Weights of a small GPT-style language model, trained from scratch on English Wikipedia: 10 heads of 64 (1 for keys and values), MLP 2560 quick GELU.
Each number is 128 + 32 x the weight over its row's rms, rounded and kept within 0 to 255. Layers, rows and columns count from 0. The size above them is the row's rms in percent of the matrix's.

# layer 10 MLP up, 2560x640, rms 0.163, rows 1774-1873, columns 608-639
size [ 98  94 107  94  97  97 102  96 101  97  94  99  96 104 102  97 100 100  96 100  97 111  97  98 101  99 100  99 102 102 101 101  97 102  96 103  94  98  97  95 103  93  95  94  94  94 105  99 101 114  99  98  99 101 100 103 102 100 100 102  98 101  99  99 101  95 106 102 102  96  96 101 102  95 101  96  95  96  99 105  98 105 104 101  96 102  98  97 101 103 104  96  99 105 115  95  92  97 111 108]
[[108 143  26 194 145 127 112  95  92 106 136  75  73 214 109  94 147 156  70 148 146 173 118 125 117 144 169  76 153 175 101 131]
 [130 180 142 121  60 167 115 155  80 148 193 108 122 130 140  90 124 160 145  92 115  92 140  66 130 150 198 184 140 107 166 151]
 [ 89 118 119  84 155 115 142  60 149  88 141  73 102 112  81 139 145 160 110 189 125 151 143 122 114 120 117 159 108 192 156 159]
 [123 167 129 157 128 133  92 100 119  99 125 144 111 117  94 145 141 105 113 169 154 139 131  93 114 118 122 116  96 161 104 123]
 [102 122 137 201 170 142  63  81 121 122 145 108  74 123 103 139 168 144 127 159 139 138 130 159 105 131  77 124 130 112 120 157]
 [ 81 112 150 137 151 156  63  83  67  88 127 122 151 129 145  98 185 213 137 114 107 100 103  97 123 156 127 103 104 129 120 129]
 [ 96 103 124 145 103 175 117  86  79 150 109  59 121  89 141  88 165 144 120  82 145 121 124 172  99  90 136 124  85  98 137 151]
 [131  67 135 166  74 135 123 100 181  58  98 155 131 144 162 103 178 130 145 162 122 183 119 193  90 175 155 136 108 167  75 124]
 [106 155  75 139 102  80  57  91 115 171 149  79  37 147 122 106 155 134 123  98 168  97 106 106 152 112 164 136 130 111  92 114]
 [126  78 130 156 126 166 147 121 161 142 125 101 167 139 106 109 153 173 147 162 124 102 157 116 169 139 128 134 103 128 183 144]
 [175 184 112 146 116 108 136 138 190 123 172 119 134 175 102 117 165 148 125 113 161 105 153 113 129 122 136 165 153  86  99 160]
 [175 124 122 158 117 104 100 124 124 160 137 136 100 129 131 132 167 122 149  79  38 105 132 103 119  73 145 157 130 158 144  95]
 [148 147 133  33 105 139 137 137 137 116 146 140 135 101 128 130 119 114 101  88 156  55 117 159  80 109 119 127 125 127 161 119]
 [126 156 119 149 142 110 210 111 131 173 157  97 109 106 131  64  86 114 108 134 157 135  83 155 126  98 113  81 160 110  87 117]
 [143 155 111 166 129 112 137  98 153 128 166 165  83 109 117 153 156 100  82  42 116  77 124 156 143 110 150 127  98 108 117 126]
 [ 92 106 163 147  89 158  93  98  91 119  88  90 149 146 151 146 147 112 156 137 132 154 173 133  84 146 141 110 169 134 140 116]
 [111 165  95 124 175 139 131  76  68 128 110 185 134 160 156 162 139 106 116 162  23  70 111  64  56 167 117 134  99  52 105  74]
 [135 110 158 163 137 121 131 137 138 126 101 145 150  97 146  72 116 161 190 195 121  90  96 152 109  99 164 116 100 201 166 137]
 [130  78 136 123 165 143 125  91 135 133 136  94 119 108  90 116  77 142 140 151 128 100  55 174 114 143 104  47  80 106 108 176]
 [ 75 147  78 121 127 125 123 148 149 201  85 114  77  90 114 170 186 121 139 105 126 101 133 166  85 128 149 159 104 164 102  91]
 [139  58 147 141 171 119 125 130  69 195  87 133 120  93 139 165  77 129  94 125 151 143 167 129 133 107 129 128 167 102 129 147]
 [181 136 128 173 134 104 134 157 129 187  97  84 192 132 175 201  91  85 152  93 177 132 112 122 134  79 124 132 130  93 142 120]
 [124 123 166 166 140 162  86 159  55 156 103 159 121 124 133  75 114 134 135 172 113 121 142 140  66 179 132 149 136 148 145 118]
 [ 54 119  60 130 111 141 150 147 166 155 108 109 166 103 179 180 151 164  97 181 121 163  99 167 132 167  86 154 118 106  77 132]
 [ 81  78 109 136 144 115 166 149  85 125 131  77  83 159  95 120 160 138 148 125  87 168 138 153  80 147 147 139 148 138 151 114]
 [137 104 141  89 101 125 134  83  93 135 164 144 214 133 179 131  48 132 108 119 115 107 105 128 124 108 195  94  79 143 140 147]
 [110 130  98 128 120 105 108 108 119 124 101 148  88  99 102  79  77 130 171  93  82 121 122 145  89  97 131  87 119 157 155 126]
 [ 80 125  97 153 135 130 152 177 112 155  67 222 146 124  99 107  92 120 123  93 169  91 130 137 149 139 165 147  45 195 140 139]
 [141 131 134 138 172 144 132 137 112 178 141 104 166  99 100 170 114  75 117  73 108 141 143  94 138 147 101 149  85 182 170  40]
 [163  95  43 191 107 152 136  86  59 120 178 122 126  77 113 111  95 112 151 120  96  64 150 136 125 167 115 198 110 151 132 122]
 [108 140 129 153 129 178 126 158 130  81 124 134 188 106 154 119  96 177 197  73 108  88 121  81 136 149 178 127 139 119 141 154]
 [152 139  71 145 117 134 152  94 195 138 115 137 182 171 123 144 177  61 140 153 103 122 108 141 132  98 109 186 107  97 136  93]
 [133 135 129  95  84 149 127 163 117 135  83  76 119 130 127 140  90 125 112 122 132 110 175 106 193 101 163 161 115 103 124 153]
 [130 138 123 140 196  66 105  65 120 169 114 120 119 115 120 123 144 126 149 138 110 116 123 171 107 153 190  80 165 103 144 146]
 [ 51 103 131 121 148 131 141 177 123 152 147 103 191  89 153 148 111 140  95 147 145 164 146 150 115  62 144  85 105 161 192 107]
 [ 94 174 128  81 128 177 155 158 168 107 123  63 106 173 136 177 138 136 163 108 127 133 146 164 180 109 119 121 121 118 120 143]
 [103  90 144 200  92 149 152  62 169 177 156  55 151 139 138 177  82  82  85 154 135 185 111 168  96 130 127 122 132 124 170  75]
 [120 157 208  88 148 139 156 105 185 124 145  56 125 136 102  79 118 149 150 124 133 131 125 175 110 138 105 104  73 116 185 157]
 [148 143 177 106 152  82 142 148 181 130 143 170 169 163  80 139 128 145 141 186 126 189 184 171 100 134 137 174 128 161 117 137]
 [ 82 151 142 100 135 151 111 138 103 178 158 115 132 127 122 170 156 184 148  70  80 141 152 152 113  93 147 168  55  96 154 169]
 [128 191  78  57 115 141 155 134 159 131 106 122  63 129 109 115  71  99 146 170  45 151 176 136 109 141 201 123 104 120  80  96]
 [118  76 121 187  58  27 109 104  51 188 146 126 122 141 146 164 142 114 155 102 110 137 102 218  86 172 129 112  82 122 128  98]
 [103 141 126 121 149 127 131 148 107 120  57  96  83 180 113  91 138  73 139 121 170 145 119 117  99 140 172  85 133 162  68  89]
 [ 99 118 160 151 166 111 131 163 156 141 110 115 142 137 122 145  94  66 153 131 135 125 113 118 125 166 119 140  74  47 146 120]
 [ 59  83  60 166 143 141 100 113 195 106 181 128 142 153 142  88 157 107 142 169 161 107 167 123 196  80 137 140 137 127 110 140]
 [148  91 161 158 172 147 124 143 146 116 119 126  95 173 120 109  93  98 119  79  86  81  98 177 120  66 182 132  99 150 144 191]
 [106 131 125 130 113 113 150 149  98 139 133 126 133 148  79 149 156 131 101 133 117 115 171  89 110  87 157 138 101 139 161 119]
 [134  84 148 184 112 100 132 160 145 155 179 122  74 116 112  74 133 159 112 114 118 129 128 152 103 143 159  89 123 164  99 184]
 [135 116 141  89 139 105 135 180 162 116 124 163 109 142 127 133 102 159 112 128 101 145  75 161 130 154 153  67 137 142 104 190]
 [209  91 107 129 120 178  72 160 151 172 145 141 123 127 138  97 157 163 133  36 160 171 108 167  81 107 167 141 104  92 150 140]
 [111 148  97 197 116 104 119 160 105 131 135 126 183 106 134 127 138 152 119 136 135 133  79 147  72 127 130 174 133 123 154 120]
 [126 117 150  96 125 115 190 139 144 159 211 111 206 137 119 115 168  93 131 108 151 175 173 153 147 172 206 199 104 144 183  66]
 [137 167 147 105 135 122 138 106 107 151 149 106  66  76  87 118 124 172 158 104 165 111 129 110 123 120 147 140 103 146 138 103]
 [121 116 147 184 111 157  99 197 135 105  68  91 101  70  77 156 138 139  78 175  96 123 109 157 178  88 115 152 116 111 175 206]
 [144 127 122 138 111 213 165  82 158 118  85 104 124  95 129  72  99 139 121  96  51  93 145 150 132 137 133 114 138  86 153  99]
 [123 129 143 138 156 144 102 180  99 174 103 169 182  99  89 108  83 123 159 167 106 167 115 143 132 123 143  89 123 129 136 107]
 [138 147 142 125 119  96  73 181 107 155 132 131 180 120 162 109 143 170 144 176  86 137 145 161 172  95  56 213 147 118 106 120]
 [166 170 122  93 103 170 167 103 151 114 141 122 149 104 143 109 138  99 106 159 129  90  90 102 117 151 139 152 139 109 108 170]
 [ 99 129 120 154 137  96 141 188 119 139 118  71 140  91 143 140 109 158 158 136 158 110 151 143 129 118 149 127 116 129 145 100]
 [ 90  74  13 139 109 127 143 127 113 154 158 105 113  95 111 178 130 175 105 117 119 130 118 157 159 133  73 101 165  86  66 115]
 [140 120  89  57 151 169 147 167 128 148 160 107 125 104 167  84 144 182 164 139 180 101  88 157 174 101 134 172 132  99 114 126]
 [105  54 150  92 107 106 110 113 167 126 170 122  90 143 145 110  52 178 149 105 165 170 114 105 136 118 118 122  65 111  91 125]
 [133 134 142  91 130  94 189 177 125 146  91 162 102  42 131 126 132 141 167 184 131 135 130 150 170 141  85 126 151 135  83 190]
 [116 161 100 119 131 115 141 110 189 148 103 139 148  70  65 158  88 112 157 129 123 150 109 116 143 120 168 122 124  62 144 138]
 [144  98 106 148  60 173 174 146 102 112 114 114 164  72 156 150 148 136 154 158 145  96  71 107 152 153  89 117 175 183  88  94]
 [162 144 131 138 181  97  82 160 116 143  95 193 113  91  96 108 137 125 112  91  64 133 128 117 202 142 141 121  85 122 138 106]
 [100 113 129 160 130  33 155 158  68 150 123 152 144 135  92 147 145  88 138 162 160 168 187 159 108 147  96 152 151 179 207 173]
 [141 146  84 125 121 156  96 145  91 119  46 186 118 149 151 161 134 190 111 141  88 107  51 132 136  69 103 109 116 119 138 138]
 [163  93 113  96 138 134 136 132 119 154  69 117 119 112  96 133 105 132 180 149 159  77 115  53  98 128 105 122 146 125 174 150]
 [146 163 136 146  91  97 107 185 105 139 192 107 131 147 115 114 115 190 159 198 124 113 127 108 130 112 111 123 107 132 114  75]
 [ 56 118 129  31 146 158 122  94 194 163 140 131 139 144 140  53 135  41 164 166 125 146  97  73  30 125  88 112 125 158 111 118]
 [126 157 159 146 117 153 143 162  68 178 158 180 124 151  90 110 182 144 142 117 115 129 121  61 123 108  89  91 106  65  86 163]
 [122 168 148 128 122 173  98 164 171 108 124 147  92 150 163 130  35 126 126  78 135 127 150 131 101 126 114 174  63 142 125 129]
 [110 153  88 121 157 156 106 140 125 133 127 119 127 142 123 124 159  97 109 159 152 133 129 128  81 113 134 125 102 105  85  93]
 [170 165 137 214  97 163 117 135 171 185 210 148 170 169 118 141  82 146 131 131 129 129 140 140 125  96 197 158  96  68 165 126]
 [180  81 126 164 137  88 113  95  73 168 180 137 152 119 180 194 141 150 158 178 100  94  89  73 139  73  69 145 139 150 122 124]
 [119 106 142 143 133 110  98 126 151 129 148  95  41 154  94 145 102 146  91 127 122 147 134 172 134 122 138  98 102 160  97 168]
 [123 156 204 111 137 161  80 100 166 148 148  74 123 122 154 142  83  95 171 112  94 130 163 130 123 179 127 134  85 138 177 162]
 [192 131 158 138  98  87 122 166 137 141 133  81 129 134  96 173 129  69  93 119 103  90 145 135 165 137 136  97 101 197 115 189]
 [ 86 168  56 136 118 113 121 181  56  58  80 117 114 120  91 142 140 118 114 113 164  96 104 104 134 171  81 104 101 184 237 150]
 [111 152 152 108 130 166 109 133 144 160 149 123 113 130  72  97 142 137 109 131 137 163 163 139 146 128 133 152  62 124 149 196]
 [121 114 107 228  98  66 106 177 121 126 125 120 150 169 148 154 129 114 147 134 147 107 148 172  73 120 107 184 120 183 101 127]
 [ 85  80 160 173 135 124  69 106 139 121 126 154 108 111  97 179 113 131 141 124 139 121 159 182 162 203 131 102  47 145  79  82]
 [ 93 116 140 100  98 123  74 145  86  87  98  89  86 138 125 152  87  91 154  93 206 168 133 133 181 118 164 111 108 146 153 103]
 [140 127 135 132 131 141 116 216 133 202 130  93  86 151 140 107  73  81 124  90 113 124 144 144 146 141 117 196  75 152 170 124]
 [167 115 127 150 134 130 146 101 131 107 140 154  94 136 117  83 129 159  85 136  65 164 112 125 131 107  73 139 110 167 169  87]
 [194 144 102 105 134 178 129 142 101 122  93 164 160 113 143 177 157 155 121 171 130 104 134 204 145  92 156 127  84 157 127 116]
 [143 201 157 133 145 175 129 138 134 180 148 129 133 112  66 101 112 124 109 143 124 185 126 172 141 125 116 103 132 131  72 131]
 [116 152 115 145 137  59  44 109 114  92 101 128 100 155 184 147  89 104 126 156 120 163 111  86 177 201 143 152 119 114 128 158]
 [168 141 146  98 120 124 173 128 170 109 127 103 109 134 118  75  91 125 156 161 177 137 140 118 109 138 137 131 146 170 116 103]
 [127 139 143 150  82 189 178 179 104 167 105 128  73 148 149  78 156 202 103 116 180 119 216 115 139 123 133 127 123  77 119 111]
 [149 132 147 195 145 140 151  98 125 165 134 118 134  97 137 125 179 121  87 174  82 104 111  77 146 138 189 162  98 154  92  77]
 [118 154 154 111 108 130 183 102 217 120 132 134 124 101 149 104  65 138 117 142 106  85 172 133 138 138 121 166 126 158 118 109]
 [100 123 139 117 114 114  88 177 124 108 118 123 102  90  53  70 144 135 154 142 153  94 104  99  80  62  77 144 109 104 124 100]
 [ 75 104 139 165 157 156 109 128 108  70 134 140 106 189 134 108 135 197 123 166 158  94 125 195 131  89  80 186 163 138 170 143]
 [180 102 139 169 162 123 173 120 139 152 130 139 126 170 134 119 105 100 120  88 113 114 124 109 122 111  79 153  74 126 112  74]
 [152 130 126  59 122 146 132 120  59 164 160 119 114  66  98 129 100 159 110 174  75 148 110 134 165  95 151 120 114 132 163 163]
 [195  95 102 120 155 118 111 104  92 120 141 177 143 142 140 175 109 157 121 134 105  94 117 140 119 147 184 198 129 145 110  74]
 [132 176 145 106 115 157 140 142  57  75  89 205  79 149 135 115 170 126  91 172 148 129  86 102 168 152 116  94 143 127 179 144]
 [148 147 127 117 133 134  81  63 183 116 115 141 162 176  78 145 165 121 153 144  89 120 174  47  83 179 134  94 125 138 171  53]]
# layer 10 MLP down (transposed), 2560x640, rms 0.0446, rows 1774-1873, columns 608-639
size [ 96  91 105  93 102 102 107  88 100  98  81 101  97 100  95  96 101 102  99  99  99  98  98  92 107 105  91  99 100 103 102  92  89 100  97  98  89  97 102  95  99 102  85  97  76  99 107  99  97 123  96  95  99 102 101 105  99 103 101 106 107 102  97 101 104 105 107 103  99  98 102  94 101  97  95  98  97  96 106 105  95 108 105 100 102 100 102  98  97  98 104  99  92 100 120  93  81  89 117 112]
[[129 138 183 150  80 168  59 112 156 130 133 170 125 132  93 154 147 196 157 102  88  90 106 120 138 133 119 125 113 101 192 126]
 [140 174 122  39 135 132  82 159 159 149  88 120 120 116 112 128 138 101 100 154 119 151 119 149  42 143  78 123 102 146 138 124]
 [112 115  86 122 142 106 115 107 135 154 128 140  62 180 144 134 127 163 128 137 162 143 141 167 159 123 161 178  43 192 192 109]
 [112 143 134 146 130  83 131 134  82 119  88 151 134 147 164 182  91 129 133 127  90 147  74  36 139 109 145 114 139 162 141 152]
 [166 121 119 196 127 126  59 153 160 141 147  64 102 141 106 106  86 101  91 153 101 175 104  93 145 151 129 115 152  58  86 129]
 [144 135 110 112 116 139 103 145  83 153  93 110  79 155 125 125 150 105 140 121 147  98  82  97  98 121  83 112 212  94 161 159]
 [103 162  73 105  51 139 137 151  85 172 169 112 165 127 171 134 140 159  63 115 142 165 134 169 169 138  94 102 107 135 159 111]
 [106 125 177 144 153 104 160 141  97 107 173 156 159 133 125 175  79  95  99 105 181 127 101 141 122  87  94 185 177  90 131 129]
 [118 165 160 130 172  92 141  73 154 125 175 185 151  85 101 106  86 129 101 101  89 136 137 146  55 128 142 181 126 134 167 166]
 [ 69 112 124 144 135 150 145 118 156 151 121 115 119 191  79 137  87  65 156 118 100 136 131 166  76 116 162  97 110 143 137 148]
 [145 153 116 150  92 150 126 104 139 153 149 118  70 112 176 110 161 110 110 134 125 129 122 173 100 138 144 121 127 111  97 131]
 [ 84 144 174 103 159 152 162  98 131 156 117  86 162 125 113  92 135 106 144 166  50 133  93 167 157 164 155 157 118 131 152 106]
 [ 83 101 185 119 168 183 157 178 189 117 138 170 131 127 142 123 139 132  97 118 120 138 213  85 151 131 138 186 173 114 173 146]
 [195 115 132 150 141 123 174  94 128 176 146 159 122 108  73 128 142 131 127 128 177 115 102  70 155 109 141 115 133 145 179  93]
 [ 81 190 151 184  75  58 108 123 110  48 102 164 172 104 115 145 112 124 114  97 176  70 135  97 152 102  72 107 125 169 199  40]
 [133 104 146 121 147  97 122 155 111 150 135 144 172  79 184  90  87 142 138 113 137  82 171  64 196 130 120  81 125 130 160  98]
 [151 128 119 119  84 128 119  85 175 162 181 167 116  82 195 135 145  94  96 113 120 165  55  93 118 113 132 125 158 117 153 146]
 [129  86  92  69 135 130 115 143 129 124  73 124 115 141 193 124 119  74 142 145 126 134 160 125 131 165 142 110 136 151 145 149]
 [110 145 129 134 112 184 134 138  94 111 148 134 163 144 150  95 120 100 148 100 178 108 104 142  56 141 155 143 116 143 166 137]
 [157  99  99 149 108  26 113 155 154 112  80 134 131 101  93  93 124 112 147 112 128 120 117 107 137 124 138 143 133 137 153 108]
 [ 90 106 155 195 151 121 158 119 164 152  75 147  99  76 107 135 171 128 148 136 144 142  74  49  75 187 103 150 173 164 105 158]
 [125 104 145 107 113  59 110  96 113 112 135 141 150 143 164 161 101 133 118  97 124  99 132 150 150 184 117 130 136 141  68  42]
 [185 148 153  94 121 120 156 113 165 127 100 129 111 133  88 146 132 152 156 173 149  98  75 139 113 114 120 126 116  64 101 142]
 [ 87 110  76  95 121 156 177 174 102  96 126 134 115 193 136  97  84 161 158  97 127 133 145  89 157 117  94 127 131  92 136 113]
 [ 83 115  94 100 157 158 140 161 180 168 124 119 184 119 176 125  89 124 129 106 118  94 132 179 110  92 134 117 175 137 100 124]
 [ 57 149 110  91 109 106  81 140 189  69 127 138 128 136 142 112 153 155  96  87 129 166 112  80 162 137 102 170 168 115 128 132]
 [104 162 125 135 186 136 109 119 155 116 107 120  80 106  79  87  66 120 138 181 154 102 127  73 105 163 159 194 102 175 147  85]
 [111 160 150 129  80 158  80 147  90 102  81 193 166 148 124 159 101 152 100 208  73 162 136 137 152 122 138 144  71 144 128 124]
 [138 118  87 118 116 113 126 110 171  77 187 140 141 116 176  79 130 202 161 146 105 151 131 138 112 153 194 143 201 170  99  95]
 [135 163  84  84 162  59 112  73 170 115 132 165 114 122 173 120 158 121  93 101 144 108  97 127 150  98 108 131 101 128 160 103]
 [146 102 108 148  83 124 146 159 139  97 119 168 110  99 146 157 119 148 161  88 163 114 103  88  74 108 176 136 171  97 113 127]
 [161 128  83 146 117 137 106 112 147 135 107 117 132 162 126  99 117 125 103 156  90 198 104 131 118 108 107 104  64 179  94 189]
 [100  95 162 103 155 107 123 144 137  87 180 194  99 151 154 112 111  90 120 145 122 142 140 106  98 134 106 115 112 126 160 189]
 [124 157  72 139 157 113 168 104  80 124  73 132  49 144 144 148 128 150 108 183 117  79 158 130 104 157 147 116 163 122 144 176]
 [144 137 115 124 155  83 148 110 179 124 116  67 116 141  84 119 126  71 154 135 131 155 152 113  74 108 131 199 124 183 160 129]
 [139 122 169  96  90 141 122 157  80 117 166 171 111 201 138 125  89 116 134 129 183 188 181 118 122 137 147 106 171 114 140  78]
 [176 175  83 126 149  83 152 103 103 130 152 124 132 150 136 110 150 114 165 152 109 163 148 148 134 132 188 125 126 106 106  85]
 [139 106 146 121 120  44 128 107 165 109 109  96 120 144 119 171 185 118 207 107 113 128 103 133  97 121 123 171 114 142 172 163]
 [141 103 124 154 148 171  76 108 168 104 111 178 116  85 160  78 145 139 132 120 125 112  97 104 163 117  84  90 153 156 113 107]
 [105 151 104 143 119 130  86 140 102  91 135 146 128  85 147 108 159 147 208  28 100 118 134 145 123 172 169  55 130 153 134 149]
 [156 170  95 127 100  69 175 109 142 134 132 145 166  92 101  96  92 107 126 124  83 155 147 201 127 101 130 122 180 157 173  85]
 [152 146 126 107 161 123 136  68 160 133  91 102 134 127 121 129 187 107  89 150 156  84  91 126 138 149 153 124 176 100 155 125]
 [122 127 139 132 125 205 127  78 131  97 148  97 168 110 141  73  95 171 140 163 117 134 120  64 126 136  84 172 113  85 123 100]
 [111 139  68 144 145 120 125 171 114 167 121 100 145 116 110 123  96 144 118 178 115 105 141 107 148  83 196 118 116 146 109 153]
 [116 175 122 134 125 106 145  61 170  83 197 143 149  94 116  48 128 109 126 174  97 153 158 122 163 134  75 131 123 128 165 176]
 [131 132 140 107 129 103 154  90 150 118 150 172 129 121  78 176 149 170 161 109 109 156  88  98 101 145 100 146 131 105  76 107]
 [142 182 157 115 169 143 149 143  73 110 153 128 135 178 112  73 100 142  79 132 172 150 126 144 184  58  65 114 105 112 132 135]
 [ 74 148  47 108 150 164 118 163 113 127 138 119 151 158 119 161 138 126 175  71 118 110 156 167 110  70 150 109 117 175 155 114]
 [103 168 162 142  91  91 124 156 121  90 161 159 145 175 100 134 111 180 142 157 164 118 135 100 126 127 112 136 136 165 111 150]
 [217  89  88 127 142 195  84  89 168  87 161 116 130 101 159 125 137 102 101  73 124 138  53 133 147  83 131  96  99 113 115 133]
 [119 105  83 154 115  81 123 105 163 208 158 107 127 149  96 159 131 208  91 129  78 145 142 171  64 139  81 150 172 141 166  93]
 [132  91 210 165 176 114 164 115  93 127 125 187 103 107 112  46 133 159 109 157 151 146 156 161 126 119 123 148 119 112 120 182]
 [ 75 146 146 138 169 105  79  97 145 124 183 122 102 115 162 119 149  42 124 203 147  84 130 151 144  82 136 148 152 125  77 103]
 [126 142  56 116  35 153 110  79 116 148 196 174 121 134 118 146 161 140 126 110 144  92 172 128 155 158 115 110 125  86 131 143]
 [149 171 156 135 190 106 151 132  68 111 112 137  70 143  88 110 136 124 190 152 124 154 206 131  95  98 189  87 131 122  93 155]
 [125 101 156 121 145 129 168 129 143 140 104 192 165 197 148 153 173 156 123 164  36  95 102 103 103  99 154 163  83 102  95  63]
 [ 66 128 160 111 138 110 107 128 141 100 156  90 135  74  91 156 167  82 175 142 134 150 128 161 109 126  93 181 165  92 124 141]
 [117  87 106 178 145 102 139 108 136 121  70 119 111 149 153 126 151 107 104 107 112 130 170 109 150 120 157 126 132 126 100  76]
 [ 91 155 145 143  76 137 139 107 131 113 140 113  86 135  93 219  77  99 169 153 187 121 135 113 104 111 138 121 144 142 114  89]
 [129 122  86  98 102 125 154 152 115 173  63 113 145  71 114 104 143 151 184 102 112 102 133 101 145 188 116 186 141  95 136 128]
 [161 100 107  87  86  72  44 120 110 101  92 104 107  97 117 170 178 148 100 126 105  73 113 164 142 135 102 181 110 126 146 102]
 [134 169 135  87  82 101 149  79  68 121  95 132 153 139 140 170  82 115 164 119 151 114 169 143 125  74  94 120  87 138 107 106]
 [104 161 221 122 160 173 153 123 194 104 165 167 129 120  93 112 148 161 131 149 133  90 173 127 109 107 194 139 115 100 136 119]
 [107 137  85 112 169 140  90  83 130 208 139 100 135 111 155 180 210 164 138 117 155  94 137  87 102 126 136 187 146 128 157  95]
 [155 114 115 139 136 138 113 136 103 148 142 137 109 180  93 143 115 129 179 138 187 174 157 124  36 140 206 120 118  94 181 117]
 [120  84 135 111 108 158 113 102  64 143  75  94 181 101 115 178 150 148 145  83 110 104 116 163 144 144 128 124  82 157 137 113]
 [ 75 122 154 191 131 100 106 137  89 202  99 135 181 135 117 222 115 106 154 142 161 164  84 169  83 105  58 142 190 118 116 142]
 [122 111 123  94 132 154 119  53 127 104 147  88  93 119 170 152 146 135  71  88 179 112 131 157 161 169 152 116  99 147 170 119]
 [124 124 131 114 105 144 159  89 179 136 161 121 130 144 150 123 103 139 106 101 141 119 120  93 129 149 121 106 136  67 126 114]
 [162 168 119 180 133 170 171 186  73  49  99  94 157  73 117 108  38 186  98 141 108 127  93 173 190 125 111 100 177 161 129 160]
 [139 119 194 114 103 165 155 144 126 155 114 139 114  76 142 107 128 118 152 119  66 135 102 145 126 147  54 154 171 122 197 151]
 [141 114 124 167 102  83 197 121 115  94 165 161 183  50 127 137 144 121 115 116  92 111 125 115 115 137 163 115 121 112 151 145]
 [166 162  89 184 100  73 153  93  99 103 132  87 110 177 121 156  90 151 116 180 177  69 162 149 129 120 121 121  72 126 106 121]
 [164 115 113 173 129  88  92 107  98 141 117 158 118 155 163 170 112 171 112  69 111 139 159 143 125  95 149  80 158  82 104 116]
 [105 129 116 162 143  86 156  95 142 131 116 153 126 159 187 100 175 109 119 128 150 204 123 119  61 156  81 150 137 145  94 123]
 [144 116 103 148  72 180 133  99 107 119 122  85 219 119 102 110 163 105 127 138 125 181 125  94 163 156 126 118 153 108  98 155]
 [ 84 223 153 119 149 125 146 118 116 115 127 158  81 127 109 129 156 167 145 138 111 179 160  59 105 119 162 172 156 221 179 203]
 [138 110 106 143 151 173 165 119 113 137 133 118 112 156 149 138 121 149 115 100 161 151 105 180 178 101  80 114 144 130 128 144]
 [109 134 127 180 172 154  90  78 139 110 158 114 113 156 117 113 118 181 177  91 130  93 112  78 128 113 136 125  91 163 136 133]
 [113 158  90 144 137 120 154 143  65 121 121 166 149 164  98  64 185 147  68  65  86 124 114 165 139 124 111 121 121 130 105 140]
 [ 77 150 114 119 178 148 121 143 149  65 143 187 170 142  72 130 116 135 129 125 128 113 101 136  84 203 114  80 130  80  99 168]
 [142 144 161 125  97 162  91 168 160  91 132  90  86 120  89 136 128 107 152 143 120 192 136 121  97 146 156 165  67 101 153 128]
 [123 122 136 127 104 130 135 115 126 127 109 135 143  89 131 182 181 132 106  73 138 146 105  88 150  95 136 152 148 144 146 112]
 [146 141 111 173 197 162 130 151 162 129 134 125 126 134 154  98 115 153 114 126 124 135 153 116 113  81  80 171 172 108 131  98]
 [ 91  97  93 125 126  67  86 117 208 137 160 150 135 138 166 103  78 105 154 109  77 129  90 110 144 120 115 154  85 115 117 136]
 [162 151 121 171  85 137  90  65 128 146 113 128 161 104 186 177 138 139 102 122 143 128 120 121 138 167 111 152 173  78 126 110]
 [120 150 108 136 208 114 101 143 152 161 153 139 138  87 128  72 140 115 124 123  78 179 159 157 117 138 105 115 166 141 127 123]
 [133 111 124  99 151 125  93 150 120  94 143 149 159 109 132 137 163 173 131 127 127 132 121  92 137  99  92 146  53 106 143 132]
 [ 71 158  95 211 146 130 152 141 160 138 149  95 141 163 105  77 127 109 182 143 154 146 104  60 101 140 109 164 147 134 161 121]
 [126 155 120  92 102 153 118 116 163 141 122 105 110  69 167 149  75 154 101 102 136 141  98 146 209 122 175 119 156 116 163 110]
 [106 104  81 130 127 147 171 222 120 154 151 196 133 150 134 152 118 171 104 130 113 119 142 124 131 168 155  82 110 134 157 130]
 [101 155 126 134 116 124 182 136 124 148 102 163 140 113 131 127 114 133  70 151 106 122 107 111 129  45 176 139 106 130 155 148]
 [111 132  88 118 160 127 155 161 115 168 148 118 168 175  81 141 140  81  90  75 130 173 180  97 115 137 145 127 107 117 135  90]
 [ 76 134  90 163 137  89 203 137  84 120  90 177  97 104 122  90 119 126 114  91 173 126 133 107 119 145 171 111  91 146 122  98]
 [162  93 126  80 171 175 133 198 164 172 108 123 170 162 152  90 129 106  78 124 108  91  94 130 170 137 140 150 139 159  93 140]
 [118 104 167 104  79 187 135  82 143 130  79 113 132 145 133  81  94  82 104  93  93 139 193 116 163 117  85 168 113 156 115  83]
 [129 107  99 109 141 110 151 135  83 172 115 142 146  91 204 121 125 150 110 115 135 130  96 180 149 121 110 131 169 129 129 119]
 [117 149 152 182 106  94 129 125 154 124 105 108 103 212 123 162 109  76 161  84 138 129 146 126  92 135 122  95  51 120 181 110]
 [114  46  96  90 109  67 131 173 109 167 130 181  59 130  72 108 157 109 130 154  78 113 119 128 147 119 169 104 197 152  88 138]
 [130 124 132 138 114 111 138 186 131  88 139  82 139 143 154 140 110 138 140 191 166  89 154 162  97 190 105 162 101 134 143  87]]